Weights of a small GPT-style language model, trained from scratch on English Wikipedia.
Size: 8 layers, width 384, 3 heads of 64 (1 for keys and values), MLP 768 SwiGLU, vocabulary 2048, 10.2M parameters.
Training: a variant of Adam for these matrices, 3776 steps.
Each number is 50 + 12 x the weight over the matrix's rms, rounded and kept within 0 to 99. Layers, rows and columns count from 0.

# gate: layer 3 MLP gate, 768x384, rms 0.0373, rows 553-587, columns 256-319
# up: layer 3 MLP up, 768x384, rms 0.0381, rows 553-587, columns 256-319
# down: layer 3 MLP down (transposed), 768x384, rms 0.0343, rows 553-587, columns 256-319
gate553:67 62 37 60 48 53 42 30 49 61 44 43 35 65 63 49 49 64 64 65 38 52 54 41 37 44 42 67 51 36 67 50 43 61 60 51 44 47 47 40 69 30 57 63 41 93 39 29 44 30 36 67 23 63 39 64 35 72 60 35 57 61 46 53
up553:50 53 51 44 41 48 64 28 51 55 47 44 64 46 65 43 35 38 42 21 37 57 52 38 58 37 52 26 55 33 47 57 43 61 49 54 48 44 42 41 55 65 26 33 25 56 40 42 61 51 36 50 43 41 46 36 38 56 67 30 54 58 58 71
down553:49 53 52 59 65 79 50 51 58 43 68 27 47 44 52 43 40 45 52 45 47 65 41 54 43 27 55 52 48 46 40 65 35 40 74 52 39 55 47 73 38 46 44 50 64 47 74 64 39 36 63 37 50 34 39 37 34 56 46 71 72 64 49 65
gate554:44 58 38 50 52 51 71 44 45 39 68 53 46 56 42 56 54 63 33 60 45 47 46 46 32 54 54 41 59 51 63 34 47 56 48 52 49 49 44 38 38 40 48 69 41 70 54 49 39 64 49 32 39 51 41 42 36 39 43 48 41 23 57 45
up554:31 69 65 40 49 49 70 59 68 41 59 59 56 47 50 43 42 60 54 49 21 48 59 42 39 55 52 46 53 48 48 62 44 51 65 80 45 41 45 58 66 65 45 52 57 40 50 65 50 37 44 50 50 57 55 25 67 55 57 61 47 46 58 46
down554:39 47 22 56 36 40 49 49 59 55 60 53 46 54 34 45 38 40 42 48 49 58 45 51 60 55 65 38 65 45 40 54 46 42 35 37 55 72 38 49 51 47 58 37 37 57 38 39 37 63 57 49 46 64 41 72 56 48 44 66 38 57 34 49
gate555:33 49 21 55 29 55 41 31 58 58 32 68 55 44 55 79 52 57 52 71 39 40 48 59 64 45 62 47 12 48 39 52 46 54 49 58 52 65 49 33 61 57 51 37 16 52 45 39 24 41 57 40 44 40 08 53 43 42 48 35 48 66 44 47
up555:69 66 52 33 57 36 40 43 66 25 54 48 42 48 45 55 29 54 61 63 54 50 58 60 46 60 44 31 65 20 48 51 34 35 63 56 51 64 54 50 47 62 51 40 33 53 31 23 44 58 51 29 46 54 42 41 57 40 83 40 43 52 62 37
down555:65 32 70 53 45 54 46 27 11 57 58 60 62 30 66 42 43 37 56 58 42 65 59 42 51 42 39 75 50 43 82 54 35 56 66 42 58 44 46 56 50 53 60 46 28 61 65 49 47 61 52 54 60 58 53 43 44 59 60 73 59 51 54 74
gate556:20 54 38 28 42 47 44 40 46 59 42 46 60 38 60 58 27 58 67 25 33 52 53 54 58 43 56 57 37 52 40 51 51 62 84 43 43 45 59 47 65 55 49 44 42 42 52 67 57 58 64 28 55 40 35 34 47 61 64 51 49 56 64 42
up556:90 36 50 44 36 35 61 57 70 41 47 59 33 48 31 51 63 48 34 59 48 37 45 40 59 43 29 47 44 42 67 61 48 72 32 85 54 49 47 60 60 76 55 62 60 38 71 59 57 48 48 43 56 44 62 39 70 49 21 36 43 53 37 47
down556:32 57 48 46 71 50 43 51 37 54 54 30 56 44 51 34 44 50 68 46 53 72 54 68 41 72 48 53 44 46 35 49 58 54 54 43 42 48 45 33 60 45 57 32 46 43 48 67 37 59 51 46 55 33 34 67 37 53 58 64 47 47 78 54
gate557:50 87 42 48 81 65 40 54 32 36 53 44 55 51 62 69 38 43 35 51 43 52 25 56 41 57 40 41 64 61 58 37 53 52 30 76 44 58 78 45 64 57 57 50 44 46 51 61 49 55 39 27 52 51 64 64 45 41 77 48 74 43 65 24
up557:36 48 44 52 51 37 60 65 58 69 49 73 64 68 37 39 48 48 24 37 39 54 40 47 37 46 73 60 31 53 80 53 34 41 63 48 58 35 59 49 61 46 55 35 41 53 69 42 50 54 57 61 69 48 43 40 55 49 45 44 40 58 42 75
down557:41 53 35 59 46 59 31 57 61 41 57 38 45 41 46 61 49 63 63 67 72 48 55 63 72 37 35 79 54 49 52 65 58 42 35 45 25 52 45 55 28 59 61 50 58 41 53 53 58 68 55 43 40 41 65 63 33 58 45 41 45 38 47 49
gate558:50 45 46 77 45 50 44 64 50 41 35 47 43 36 39 46 31 45 57 56 43 59 53 43 43 65 44 21 42 54 39 44 57 38 64 36 50 52 63 47 27 41 50 41 62 47 63 55 47 50 37 35 48 30 18 40 52 54 39 54 56 53 48 50
up558:58 49 61 42 46 26 52 50 61 56 47 50 35 41 43 61 48 54 52 69 76 58 58 45 47 35 40 55 33 40 37 51 62 45 55 42 54 50 48 68 51 45 41 53 75 35 73 45 60 31 42 60 60 29 56 44 55 45 51 80 30 55 70 41
down558:35 86 47 43 57 49 45 48 64 37 73 40 47 50 58 49 46 41 50 50 41 57 47 67 39 38 68 79 42 47 55 46 52 60 42 65 53 48 27 45 61 46 54 56 40 50 20 52 44 46 42 31 38 61 54 63 35 51 30 44 27 40 45 52
gate559:38 51 27 23 49 56 34 63 64 58 55 57 55 43 43 45 59 53 40 58 57 66 44 45 39 61 57 67 45 55 45 46 66 51 33 60 55 57 34 63 45 23 52 64 38 78 41 59 53 71 49 26 63 56 61 47 23 52 51 75 60 34 59 36
up559:64 35 72 61 45 70 54 36 59 46 46 53 54 35 66 43 31 50 65 33 50 48 57 46 55 53 55 47 36 46 57 58 62 54 56 48 52 56 44 37 47 56 39 72 32 72 53 65 51 36 48 59 54 34 41 42 41 50 47 50 42 69 46 37
down559:35 64 50 66 55 43 54 62 74 36 50 62 56 77 44 41 65 59 37 57 44 33 34 65 45 55 34 40 66 51 39 59 60 74 59 41 48 58 61 37 62 46 37 58 51 58 40 53 49 36 61 58 36 48 35 52 68 43 53 33 46 36 42 55
gate560:48 70 47 44 66 55 28 55 51 59 50 41 65 49 56 49 56 76 44 57 36 58 23 50 69 47 58 55 72 49 48 49 44 39 50 57 59 46 48 44 48 64 55 57 48 60 37 48 36 52 46 28 52 28 43 45 48 38 53 24 50 52 48 34
up560:45 62 35 53 35 59 36 24 20 62 67 33 37 70 33 52 61 37 50 54 47 58 34 23 57 62 26 72 75 57 74 65 59 60 53 35 55 47 54 35 72 32 74 65 55 53 58 58 61 58 37 40 48 49 60 45 45 61 53 45 53 19 39 55
down560:68 38 43 48 30 63 45 48 65 48 43 43 39 31 33 51 64 59 55 48 45 51 51 37 58 43 52 53 34 36 65 42 34 46 48 55 75 51 56 45 56 53 39 68 64 61 51 30 47 37 46 51 67 33 62 43 41 77 51 56 42 54 49 48
gate561:41 80 21 24 49 45 44 87 47 47 67 36 58 70 41 60 55 45 64 53 38 61 51 51 72 38 50 64 56 50 71 37 54 43 48 23 35 60 80 66 55 64 57 34 41 45 33 45 50 51 52 36 85 54 20 35 52 31 46 52 59 45 50 45
up561:47 54 70 54 64 58 55 34 41 58 45 76 43 23 53 39 53 65 45 60 73 56 43 36 54 40 43 20 43 30 60 48 32 52 35 21 55 47 35 11 46 63 40 51 79 66 55 51 47 44 55 43 36 44 64 70 66 69 60 62 52 31 39 22
down561:77 49 39 63 72 61 69 56 27 37 43 51 38 38 52 42 41 42 46 53 70 25 21 59 46 33 36 32 59 39 65 29 59 41 54 53 75 48 40 49 31 62 59 81 38 62 31 51 33 50 49 48 67 47 49 54 25 55 39 67 43 55 51 54
gate562:54 69 52 48 52 59 57 52 59 67 46 67 44 59 35 70 45 61 44 54 36 53 49 39 41 71 57 42 77 44 51 53 41 39 50 51 51 54 54 46 48 65 60 39 57 53 48 42 45 54 40 52 36 59 46 72 49 52 67 35 27 53 44 59
up562:62 47 46 78 51 58 59 50 25 62 48 50 30 38 45 52 64 42 72 55 65 46 51 26 41 43 72 47 25 52 47 44 36 51 44 42 50 46 68 56 56 39 42 28 40 34 55 55 47 48 38 72 45 37 42 61 57 39 49 65 44 40 38 67
down562:67 46 42 38 56 47 25 58 41 47 39 47 65 38 64 42 45 55 63 40 46 42 52 41 70 50 46 38 50 53 40 65 65 38 38 44 60 48 35 40 60 57 47 49 39 33 63 30 63 56 38 53 49 48 62 39 37 61 55 47 68 32 62 46
gate563:47 30 63 43 41 56 38 59 56 45 47 24 26 38 62 32 48 53 33 62 70 53 65 60 42 56 67 71 55 45 63 53 52 61 28 59 40 51 49 51 45 19 27 69 52 57 57 35 46 48 48 55 38 50 64 34 45 58 47 77 37 46 40 53
up563:42 43 40 56 40 49 46 51 57 51 64 49 50 58 66 33 46 57 38 60 43 60 57 48 31 42 43 56 51 33 57 61 53 47 55 46 42 36 41 44 37 50 45 73 61 71 53 39 62 75 42 56 39 48 58 60 23 61 53 59 39 42 33 58
down563:53 63 58 36 61 36 49 62 58 52 44 48 64 53 45 67 58 64 47 36 51 62 51 51 41 60 56 34 62 65 32 47 54 40 49 42 54 50 53 57 57 41 40 39 37 44 31 46 36 33 68 70 63 52 47 28 67 30 30 58 58 39 49 45
gate564:44 67 63 55 34 45 33 47 60 55 62 29 61 52 40 61 46 65 37 59 32 44 69 57 59 77 41 43 47 47 63 67 62 44 72 74 47 53 47 63 39 55 30 48 55 49 50 56 72 38 76 46 58 36 22 23 85 52 38 47 41 39 37 32
up564:51 46 67 48 63 42 73 44 48 34 61 66 46 37 55 53 40 54 21 73 34 46 47 46 61 58 57 52 33 30 58 39 44 44 52 49 53 53 44 43 47 56 42 43 39 48 59 45 48 32 54 67 48 45 40 70 76 69 57 72 25 42 35 54
down564:54 54 32 63 37 34 63 50 56 71 51 47 63 62 39 43 51 36 63 48 53 63 36 50 36 50 48 27 65 56 28 48 47 44 70 47 46 38 31 44 17 45 35 56 34 48 23 38 64 72 46 44 54 45 52 60 72 50 11 52 58 58 40 41
gate565:51 41 54 24 40 57 54 51 38 50 39 33 48 60 54 27 54 48 59 44 49 44 57 35 50 50 54 63 53 56 68 39 60 44 56 44 63 25 41 43 56 45 55 46 60 58 64 53 38 55 49 35 61 56 55 53 38 46 59 30 43 57 54 57
up565:60 54 41 63 42 58 55 57 57 39 61 70 57 36 52 48 36 54 48 52 52 48 36 52 62 63 47 41 48 52 66 43 59 40 28 49 33 51 44 52 41 60 54 52 41 52 35 49 49 48 44 38 42 41 57 67 65 38 49 70 64 38 38 30
down565:44 40 67 30 48 58 52 58 45 38 57 30 48 54 36 43 24 52 59 46 52 43 61 62 42 37 51 63 34 49 52 42 51 55 45 53 59 40 40 55 52 64 49 52 49 52 37 53 36 58 46 54 75 38 51 72 42 81 56 41 63 42 48 46
gate566:50 56 67 49 54 56 40 52 33 45 57 46 68 54 48 31 64 46 25 85 47 51 47 42 60 60 42 59 45 71 65 40 39 37 51 49 57 33 32 41 62 30 49 53 61 43 44 46 01 22 80 46 65 50 51 91 37 60 32 38 40 85 74 47
up566:43 54 70 36 49 50 61 57 52 46 72 70 46 44 53 68 43 46 61 46 51 44 44 68 40 63 36 44 70 44 81 50 56 40 40 64 59 44 52 57 56 61 53 50 40 52 40 77 72 52 38 48 65 58 43 27 66 60 45 49 33 25 55 30
down566:33 51 38 55 53 16 64 61 38 56 50 44 52 24 46 39 45 47 55 50 40 60 41 42 58 37 48 60 58 72 46 51 43 40 51 31 34 41 55 57 47 51 42 80 43 40 54 51 45 67 36 49 74 58 60 64 42 29 44 35 46 65 68 58
gate567:44 82 46 45 59 67 39 56 50 48 67 60 64 49 38 51 46 52 54 71 46 43 61 60 65 42 63 44 49 56 64 48 40 57 86 62 79 49 28 41 59 59 74 36 33 49 34 35 46 52 55 57 60 36 59 27 41 71 40 54 59 71 62 65
up567:54 48 48 52 57 25 63 54 72 44 62 57 61 50 48 51 62 46 73 51 29 51 25 41 53 47 19 76 41 60 49 67 74 59 64 38 48 46 61 52 47 60 58 62 56 45 51 68 45 53 57 36 27 61 38 51 54 54 39 40 54 46 54 24
down567:58 57 42 59 50 60 49 54 57 51 48 74 58 55 53 30 46 39 36 45 58 47 32 49 80 41 68 61 49 62 66 69 50 48 44 41 59 52 51 52 60 56 78 57 54 33 52 55 76 47 46 06 71 50 43 45 37 60 59 57 47 59 42 52
gate568:45 63 45 52 77 56 40 64 68 40 35 47 56 52 43 27 31 53 54 60 48 30 76 57 40 61 35 61 42 55 61 36 38 60 54 55 46 45 47 47 58 61 55 33 50 42 40 59 59 30 53 64 47 46 44 63 76 49 50 44 60 69 50 50
up568:54 59 47 44 65 68 33 59 47 59 56 37 57 33 26 35 35 41 61 49 43 64 28 48 39 55 27 38 70 53 42 36 52 44 32 52 30 57 45 57 32 28 49 12 48 44 60 52 44 45 64 42 57 70 30 56 38 32 64 52 40 51 62 34
down568:47 40 50 51 63 50 49 56 49 51 25 58 60 42 27 60 65 71 53 53 44 34 65 48 69 44 62 57 33 82 41 52 46 51 62 32 65 40 60 65 51 83 53 58 43 54 43 68 49 52 36 43 40 55 40 56 54 51 43 32 66 58 45 58
gate569:35 75 56 55 67 69 30 51 29 57 71 64 77 73 77 35 42 39 40 40 23 60 34 53 74 45 40 44 51 63 80 76 48 69 26 38 48 35 46 45 53 59 34 45 33 35 53 56 38 40 53 56 58 47 45 56 42 57 45 67 51 23 50 51
up569:59 42 41 43 42 34 64 26 74 62 27 40 46 46 54 36 50 41 41 48 68 55 52 31 20 65 68 56 39 43 38 57 45 63 62 42 69 50 46 34 35 34 57 65 54 48 58 40 50 58 39 48 48 34 48 43 65 49 53 53 56 77 51 59
down569:37 47 44 45 43 53 57 47 53 73 43 37 33 65 56 65 63 25 40 18 44 38 34 40 50 45 39 65 56 66 64 58 52 55 52 54 42 43 42 31 49 45 50 57 30 59 63 28 42 63 42 75 48 60 53 53 37 69 56 55 42 57 41 60
gate570:32 47 37 58 31 60 56 54 48 70 42 63 34 62 78 50 62 62 49 69 37 64 58 54 56 58 61 57 74 53 58 61 76 54 37 44 59 52 48 64 62 43 41 67 63 60 66 46 63 64 47 54 55 52 63 68 39 37 48 58 55 47 30 36
up570:41 51 44 31 38 30 42 60 64 31 43 47 44 36 49 51 55 50 36 51 48 38 46 31 72 50 37 48 61 47 50 51 56 51 20 54 44 27 34 23 72 48 41 50 66 72 44 44 30 46 34 46 68 32 61 59 41 73 39 70 50 41 43 46
down570:60 56 40 56 50 71 58 48 50 63 62 57 55 48 36 47 52 71 56 48 39 38 44 51 45 60 52 49 35 63 67 50 41 28 52 62 42 53 71 38 52 69 51 43 55 57 67 37 71 29 64 41 59 50 26 42 62 33 58 40 71 72 25 40
gate571:35 51 63 31 38 50 44 59 34 59 55 24 55 52 53 65 52 39 39 45 56 61 32 65 51 65 42 53 58 59 62 57 65 42 44 62 33 37 35 76 65 31 60 45 51 71 46 68 53 59 30 54 43 65 54 58 38 37 67 55 40 44 47 63
up571:54 55 54 60 30 46 54 46 50 43 19 41 46 30 50 60 56 40 72 46 46 46 72 59 43 37 38 42 53 65 45 36 60 43 62 46 31 49 57 78 44 48 51 42 53 36 61 41 54 65 51 53 73 56 68 35 32 26 44 77 44 32 46 60
down571:48 51 39 57 40 47 56 58 44 35 55 59 75 63 48 56 26 67 40 73 36 58 74 30 53 63 45 55 57 41 77 38 47 26 38 40 41 50 62 34 68 82 58 48 39 43 73 43 59 38 51 47 48 50 37 41 49 44 51 49 70 54 40 47
gate572:66 51 59 46 57 56 45 57 46 64 66 29 45 58 32 38 20 43 40 59 65 63 51 35 43 67 61 53 56 72 74 45 64 52 59 50 55 52 31 65 67 62 59 44 40 49 64 62 59 52 59 55 56 28 59 62 39 56 59 60 57 51 56 79
up572:44 62 54 40 64 43 47 49 57 37 48 53 45 39 49 41 65 66 56 54 58 72 50 67 61 50 41 48 68 44 52 47 40 67 50 35 42 46 44 45 58 67 54 66 56 26 30 48 36 54 40 42 47 49 61 56 63 40 49 72 52 43 40 72
down572:56 54 44 55 52 46 37 59 34 57 60 43 48 57 38 70 32 49 28 42 57 30 62 37 31 59 58 32 59 48 65 62 64 35 46 70 56 44 25 59 62 39 45 47 64 61 51 50 54 39 37 68 61 33 40 41 39 61 46 56 55 66 52 47
gate573:31 57 43 62 63 50 45 23 58 77 46 43 73 43 59 49 35 46 39 37 46 55 27 44 62 37 40 48 53 43 64 33 45 30 72 59 49 31 27 54 40 53 56 46 24 60 68 54 42 57 45 42 71 49 55 57 43 50 56 38 71 63 44 59
up573:51 50 64 55 31 52 39 84 62 41 63 34 53 44 56 51 37 64 56 51 43 45 67 46 47 61 41 38 43 77 41 39 60 67 58 44 37 50 54 65 31 36 59 54 76 39 60 33 72 46 65 55 42 52 30 34 24 87 59 47 59 36 31 37
down573:67 37 45 55 46 64 57 55 45 53 44 30 24 46 52 45 71 30 60 59 49 80 48 25 61 39 59 55 34 46 30 33 55 59 49 42 31 56 39 46 79 58 31 51 50 61 47 44 61 66 44 66 55 34 42 42 48 53 44 37 51 57 35 62
gate574:47 47 54 33 28 52 58 51 61 39 45 41 57 45 46 41 49 48 52 68 73 52 36 49 43 57 63 52 71 46 64 40 44 28 61 46 54 29 32 54 23 36 37 50 46 58 25 23 32 63 47 29 40 58 56 49 59 67 58 65 33 45 44 38
up574:54 44 50 52 61 35 51 41 42 55 35 47 41 63 66 55 36 34 31 36 59 70 54 51 64 46 49 25 48 51 47 44 62 50 64 50 54 86 49 37 66 45 22 58 48 73 40 55 42 38 31 55 37 44 36 50 61 52 58 33 51 41 52 33
down574:47 63 36 68 62 53 46 48 61 50 76 50 39 50 57 50 45 40 49 36 40 16 59 35 52 42 54 54 22 40 40 54 61 57 68 54 54 40 68 45 40 56 46 39 46 31 40 52 49 44 63 55 60 55 59 64 31 56 51 50 36 57 35 41
gate575:36 43 61 32 51 49 69 48 42 64 55 38 45 47 45 52 39 53 41 32 46 43 48 51 61 45 66 39 44 46 47 39 57 42 49 48 45 44 54 60 61 39 51 64 50 58 48 50 42 65 61 53 49 39 57 55 44 55 48 65 41 50 59 55
up575:37 43 50 43 64 36 42 54 54 51 64 65 42 42 52 46 49 39 45 53 43 55 65 39 41 47 51 53 59 44 46 75 51 36 41 50 53 19 43 39 63 61 54 53 42 63 50 30 37 56 29 59 47 48 77 47 38 62 53 49 40 66 44 56
down575:62 46 60 39 45 68 60 45 47 48 42 31 49 38 40 50 35 60 40 39 41 58 36 49 54 36 46 55 60 52 47 33 47 65 55 35 54 34 35 59 35 40 60 33 33 35 43 40 53 40 52 48 50 56 46 52 63 35 48 54 57 57 51 49
gate576:50 65 57 59 54 48 39 41 62 38 65 61 41 65 56 32 51 66 50 52 51 53 46 60 42 42 62 61 32 54 38 40 58 29 37 52 63 43 52 56 76 55 50 70 41 38 41 52 68 55 67 35 59 32 38 39 54 36 45 58 39 60 43 48
up576:36 50 73 66 57 46 53 59 49 55 47 27 53 57 38 31 53 37 47 40 39 29 40 52 35 53 45 52 27 49 54 45 45 48 48 54 58 37 58 33 53 62 67 48 45 53 30 57 47 54 36 59 46 35 52 50 60 40 50 42 44 59 42 52
down576:39 43 61 32 58 56 61 41 39 50 42 57 49 49 55 68 41 46 61 50 46 47 32 41 64 63 48 59 57 51 48 69 55 64 49 40 51 44 47 39 53 52 41 50 70 60 69 35 37 60 33 37 58 68 63 48 36 48 53 59 60 56 66 53
gate577:50 41 45 48 54 62 46 32 79 66 41 51 29 49 22 49 51 30 67 68 42 54 51 60 55 53 41 32 56 44 29 43 40 44 53 53 46 50 40 39 43 24 52 64 34 48 48 36 47 64 44 46 66 47 51 63 51 45 73 60 49 40 54 56
up577:55 40 42 55 42 53 52 51 64 49 68 56 50 43 31 49 60 57 63 35 43 48 69 52 56 65 55 66 47 47 37 44 60 75 64 67 47 47 40 55 50 37 56 56 69 66 49 45 44 60 47 61 58 62 69 57 55 50 56 48 48 61 36 62
down577:61 42 41 33 47 51 24 52 43 42 64 39 32 48 60 52 61 52 64 49 66 44 64 49 40 63 48 53 66 39 44 45 52 42 36 59 41 37 68 70 28 51 39 51 50 55 44 58 63 42 63 54 42 55 49 26 55 21 41 30 77 28 55 59
gate578:61 59 46 53 67 33 45 27 69 44 50 47 44 50 41 46 42 40 42 50 52 47 42 75 38 51 51 56 52 52 55 51 20 48 63 42 36 63 64 62 52 64 41 48 49 40 51 26 42 51 73 53 58 62 46 61 63 61 71 49 37 55 54 41
up578:52 48 57 46 58 53 23 53 56 46 67 58 61 56 58 75 45 69 58 57 39 40 45 64 23 49 36 39 39 41 39 56 45 34 52 72 58 66 36 49 46 52 51 60 31 53 46 67 52 49 69 67 64 56 36 49 49 52 47 47 42 40 58 58
down578:68 39 52 56 52 42 46 28 54 66 58 24 58 59 69 35 50 47 55 61 42 50 47 61 49 61 41 52 81 51 46 30 36 64 40 64 50 67 60 55 15 55 51 33 59 44 49 31 50 47 62 44 64 61 48 53 63 26 53 70 38 57 45 26
gate579:45 55 33 49 54 68 43 42 38 56 42 58 62 58 44 65 51 41 48 50 28 71 42 49 45 40 25 58 51 54 50 46 54 30 56 49 54 41 56 45 65 62 46 55 21 57 37 34 58 43 21 54 34 54 43 58 37 60 61 52 35 23 54 79
up579:55 50 78 51 37 40 55 31 55 52 05 37 32 44 53 64 49 37 50 65 31 28 63 48 54 46 39 56 40 28 65 44 49 31 47 53 47 41 40 35 67 47 43 52 56 31 54 52 48 78 41 51 66 51 36 54 48 60 32 35 61 65 51 60
down579:43 42 48 44 52 49 38 43 77 63 54 69 50 49 46 39 48 56 48 27 80 44 41 34 55 44 52 37 63 62 66 49 29 53 49 55 45 40 62 47 66 74 49 46 47 49 37 43 39 41 48 52 32 45 47 55 73 42 65 63 46 51 56 68
gate580:39 56 43 50 46 58 42 64 71 55 51 26 40 68 75 70 26 44 33 42 41 65 69 48 39 40 45 47 58 45 43 65 53 32 51 36 43 44 62 47 44 69 33 26 52 43 58 32 52 57 60 80 59 53 44 48 39 49 83 59 41 47 33 60
up580:69 47 65 47 55 47 42 45 52 67 52 56 45 53 41 73 43 53 60 33 53 58 39 50 63 73 61 46 51 76 63 48 55 65 56 28 65 43 53 41 48 19 37 59 29 70 39 44 50 44 26 49 44 34 47 45 42 25 44 31 66 48 61 49
down580:58 28 58 67 38 40 29 37 45 58 46 47 45 47 63 61 46 25 30 64 72 38 53 54 57 39 53 49 68 46 38 47 30 37 31 59 59 55 58 36 35 54 45 44 63 75 69 37 45 44 43 37 35 49 43 58 44 56 64 65 42 65 51 39
gate581:60 79 36 46 59 58 48 65 55 61 53 41 55 75 55 51 68 49 70 57 50 62 54 57 55 43 46 57 60 38 51 57 55 34 45 50 49 23 47 51 87 42 70 46 44 50 64 45 41 51 75 39 45 67 51 49 39 49 45 51 42 69 59 38
up581:54 49 62 44 53 42 37 52 59 55 39 36 51 32 52 66 63 63 45 33 60 30 51 47 37 38 66 20 29 54 65 63 50 55 73 69 55 49 44 37 51 31 53 42 43 64 37 58 62 52 74 35 47 49 55 40 47 40 40 67 48 33 43 41
down581:30 42 57 70 33 54 44 54 37 48 41 69 63 27 78 60 48 41 32 56 53 61 40 60 53 41 39 63 48 46 47 42 38 67 39 37 49 47 70 45 75 51 56 64 36 36 62 31 70 69 21 37 53 47 56 18 34 65 39 55 79 45 31 55
gate582:25 60 38 44 60 58 46 37 69 69 45 58 68 76 41 30 50 49 54 65 56 56 25 61 36 41 56 64 60 42 72 55 52 44 28 66 38 54 57 32 44 26 58 64 09 37 42 52 39 66 54 31 41 58 46 59 33 38 46 63 49 43 52 65
up582:50 43 25 30 48 31 32 80 57 40 54 38 49 69 52 48 59 41 42 63 55 43 67 69 55 54 46 49 47 60 60 71 35 45 36 62 31 52 42 59 55 26 40 39 60 39 31 39 54 54 58 38 44 68 58 57 56 71 45 71 43 59 52 49
down582:47 61 52 43 52 53 64 53 60 53 41 47 49 54 48 39 44 48 46 44 65 77 61 25 67 62 59 46 43 62 55 47 59 62 57 47 50 67 68 69 56 39 50 59 40 57 34 48 63 45 42 64 46 70 55 77 41 37 76 28 72 51 72 60
gate583:25 52 64 49 39 56 45 42 34 55 31 61 54 42 67 44 36 53 66 63 41 51 51 37 38 50 49 72 38 35 46 44 50 51 53 52 67 32 50 45 35 44 47 87 42 36 52 40 50 43 45 50 52 38 20 49 47 57 51 51 35 59 63 51
up583:38 60 42 45 68 34 37 42 66 24 34 58 39 58 45 42 53 51 52 51 42 59 54 72 48 20 52 25 56 25 41 32 28 41 40 46 54 67 64 33 65 60 48 49 35 59 76 44 52 48 41 73 31 60 61 45 52 73 52 67 39 61 33 37
down583:62 54 78 54 55 50 38 43 37 48 42 35 58 37 35 46 34 37 50 60 54 55 79 64 34 56 57 45 37 34 69 37 56 45 55 58 71 26 49 55 41 49 67 56 50 50 64 72 24 64 54 69 67 55 43 77 41 78 43 34 49 66 38 44
gate584:33 42 52 47 37 30 11 43 54 32 54 46 56 38 39 63 51 48 52 63 54 56 56 62 70 43 27 43 44 48 64 64 48 68 32 52 38 36 46 35 66 38 78 55 39 44 42 40 29 57 55 24 58 32 39 62 49 47 50 44 45 47 28 61
up584:54 43 54 42 61 40 43 41 58 46 39 35 53 61 67 59 47 60 52 30 48 43 47 52 52 46 43 47 54 51 52 50 32 48 47 56 46 35 54 52 61 55 46 54 42 42 54 44 41 33 60 39 60 45 40 25 76 39 54 47 70 71 53 47
down584:46 43 59 40 24 25 62 51 66 70 61 43 61 50 76 64 62 59 34 42 50 47 45 38 47 61 54 51 45 53 23 59 48 63 44 48 69 47 58 29 36 57 61 62 59 31 37 56 55 49 37 68 53 43 43 52 39 48 44 31 53 32 61 50
gate585:48 60 24 61 71 63 41 28 57 64 39 24 31 47 49 57 37 54 59 61 43 54 52 55 58 55 47 47 52 53 65 47 26 48 40 52 41 36 59 59 53 27 59 41 62 35 69 54 55 57 36 47 34 51 48 43 42 61 55 52 41 73 62 56
up585:60 52 64 59 58 71 60 48 42 34 50 67 60 46 51 35 64 58 63 68 55 39 34 56 68 40 74 59 51 52 46 57 37 51 62 47 56 67 72 68 52 62 56 54 70 37 49 51 49 70 31 41 52 58 50 54 75 42 59 44 64 64 31 45
down585:40 68 46 47 49 66 62 72 46 63 53 46 43 56 54 52 46 61 46 49 18 47 27 70 47 90 51 43 58 42 68 47 60 34 71 37 60 55 48 75 46 77 61 45 48 51 39 63 47 42 61 98 58 62 49 52 36 48 32 27 16 60 27 52
gate586:26 62 48 49 53 53 44 33 56 47 53 38 59 63 46 48 50 72 56 54 40 64 51 72 39 53 49 60 64 53 81 59 55 57 51 62 50 51 36 43 40 42 75 73 34 61 44 50 44 51 46 55 66 43 57 53 40 72 40 39 58 43 25 63
up586:62 42 68 52 53 55 35 67 33 48 52 43 53 47 52 48 58 47 36 55 59 27 45 37 54 70 69 47 24 82 40 58 36 64 37 31 41 51 31 33 54 61 34 67 53 75 30 54 52 58 36 39 64 43 57 74 66 50 38 27 43 45 27 36
down586:49 42 27 61 67 49 44 45 58 39 51 37 54 26 41 43 46 54 45 42 46 49 56 54 56 42 48 70 60 43 42 32 58 63 43 70 44 35 48 28 52 46 35 38 38 66 48 59 47 37 36 65 39 35 48 26 55 27 38 53 60 52 48 52
gate587:44 57 64 54 65 35 58 64 48 61 74 53 60 58 50 58 37 44 37 43 51 48 53 53 56 51 53 38 43 72 51 45 48 48 38 57 39 61 40 66 59 58 46 38 59 32 54 66 52 46 63 23 32 62 52 75 57 44 46 53 48 49 42 68
up587:54 35 62 30 51 56 58 47 37 58 47 72 48 38 67 45 56 48 47 56 57 60 34 46 61 50 49 31 50 50 55 45 45 55 43 43 54 34 46 50 57 58 49 45 54 51 45 46 62 44 38 56 62 53 44 31 50 59 60 32 42 56 79 18
down587:23 75 60 46 54 45 35 56 50 53 50 26 51 30 40 40 42 44 70 46 47 52 53 55 65 52 71 53 39 47 47 35 63 49 53 50 57 65 52 59 54 32 51 55 49 64 62 63 75 40 55 55 57 39 45 45 29 47 49 62 38 43 40 57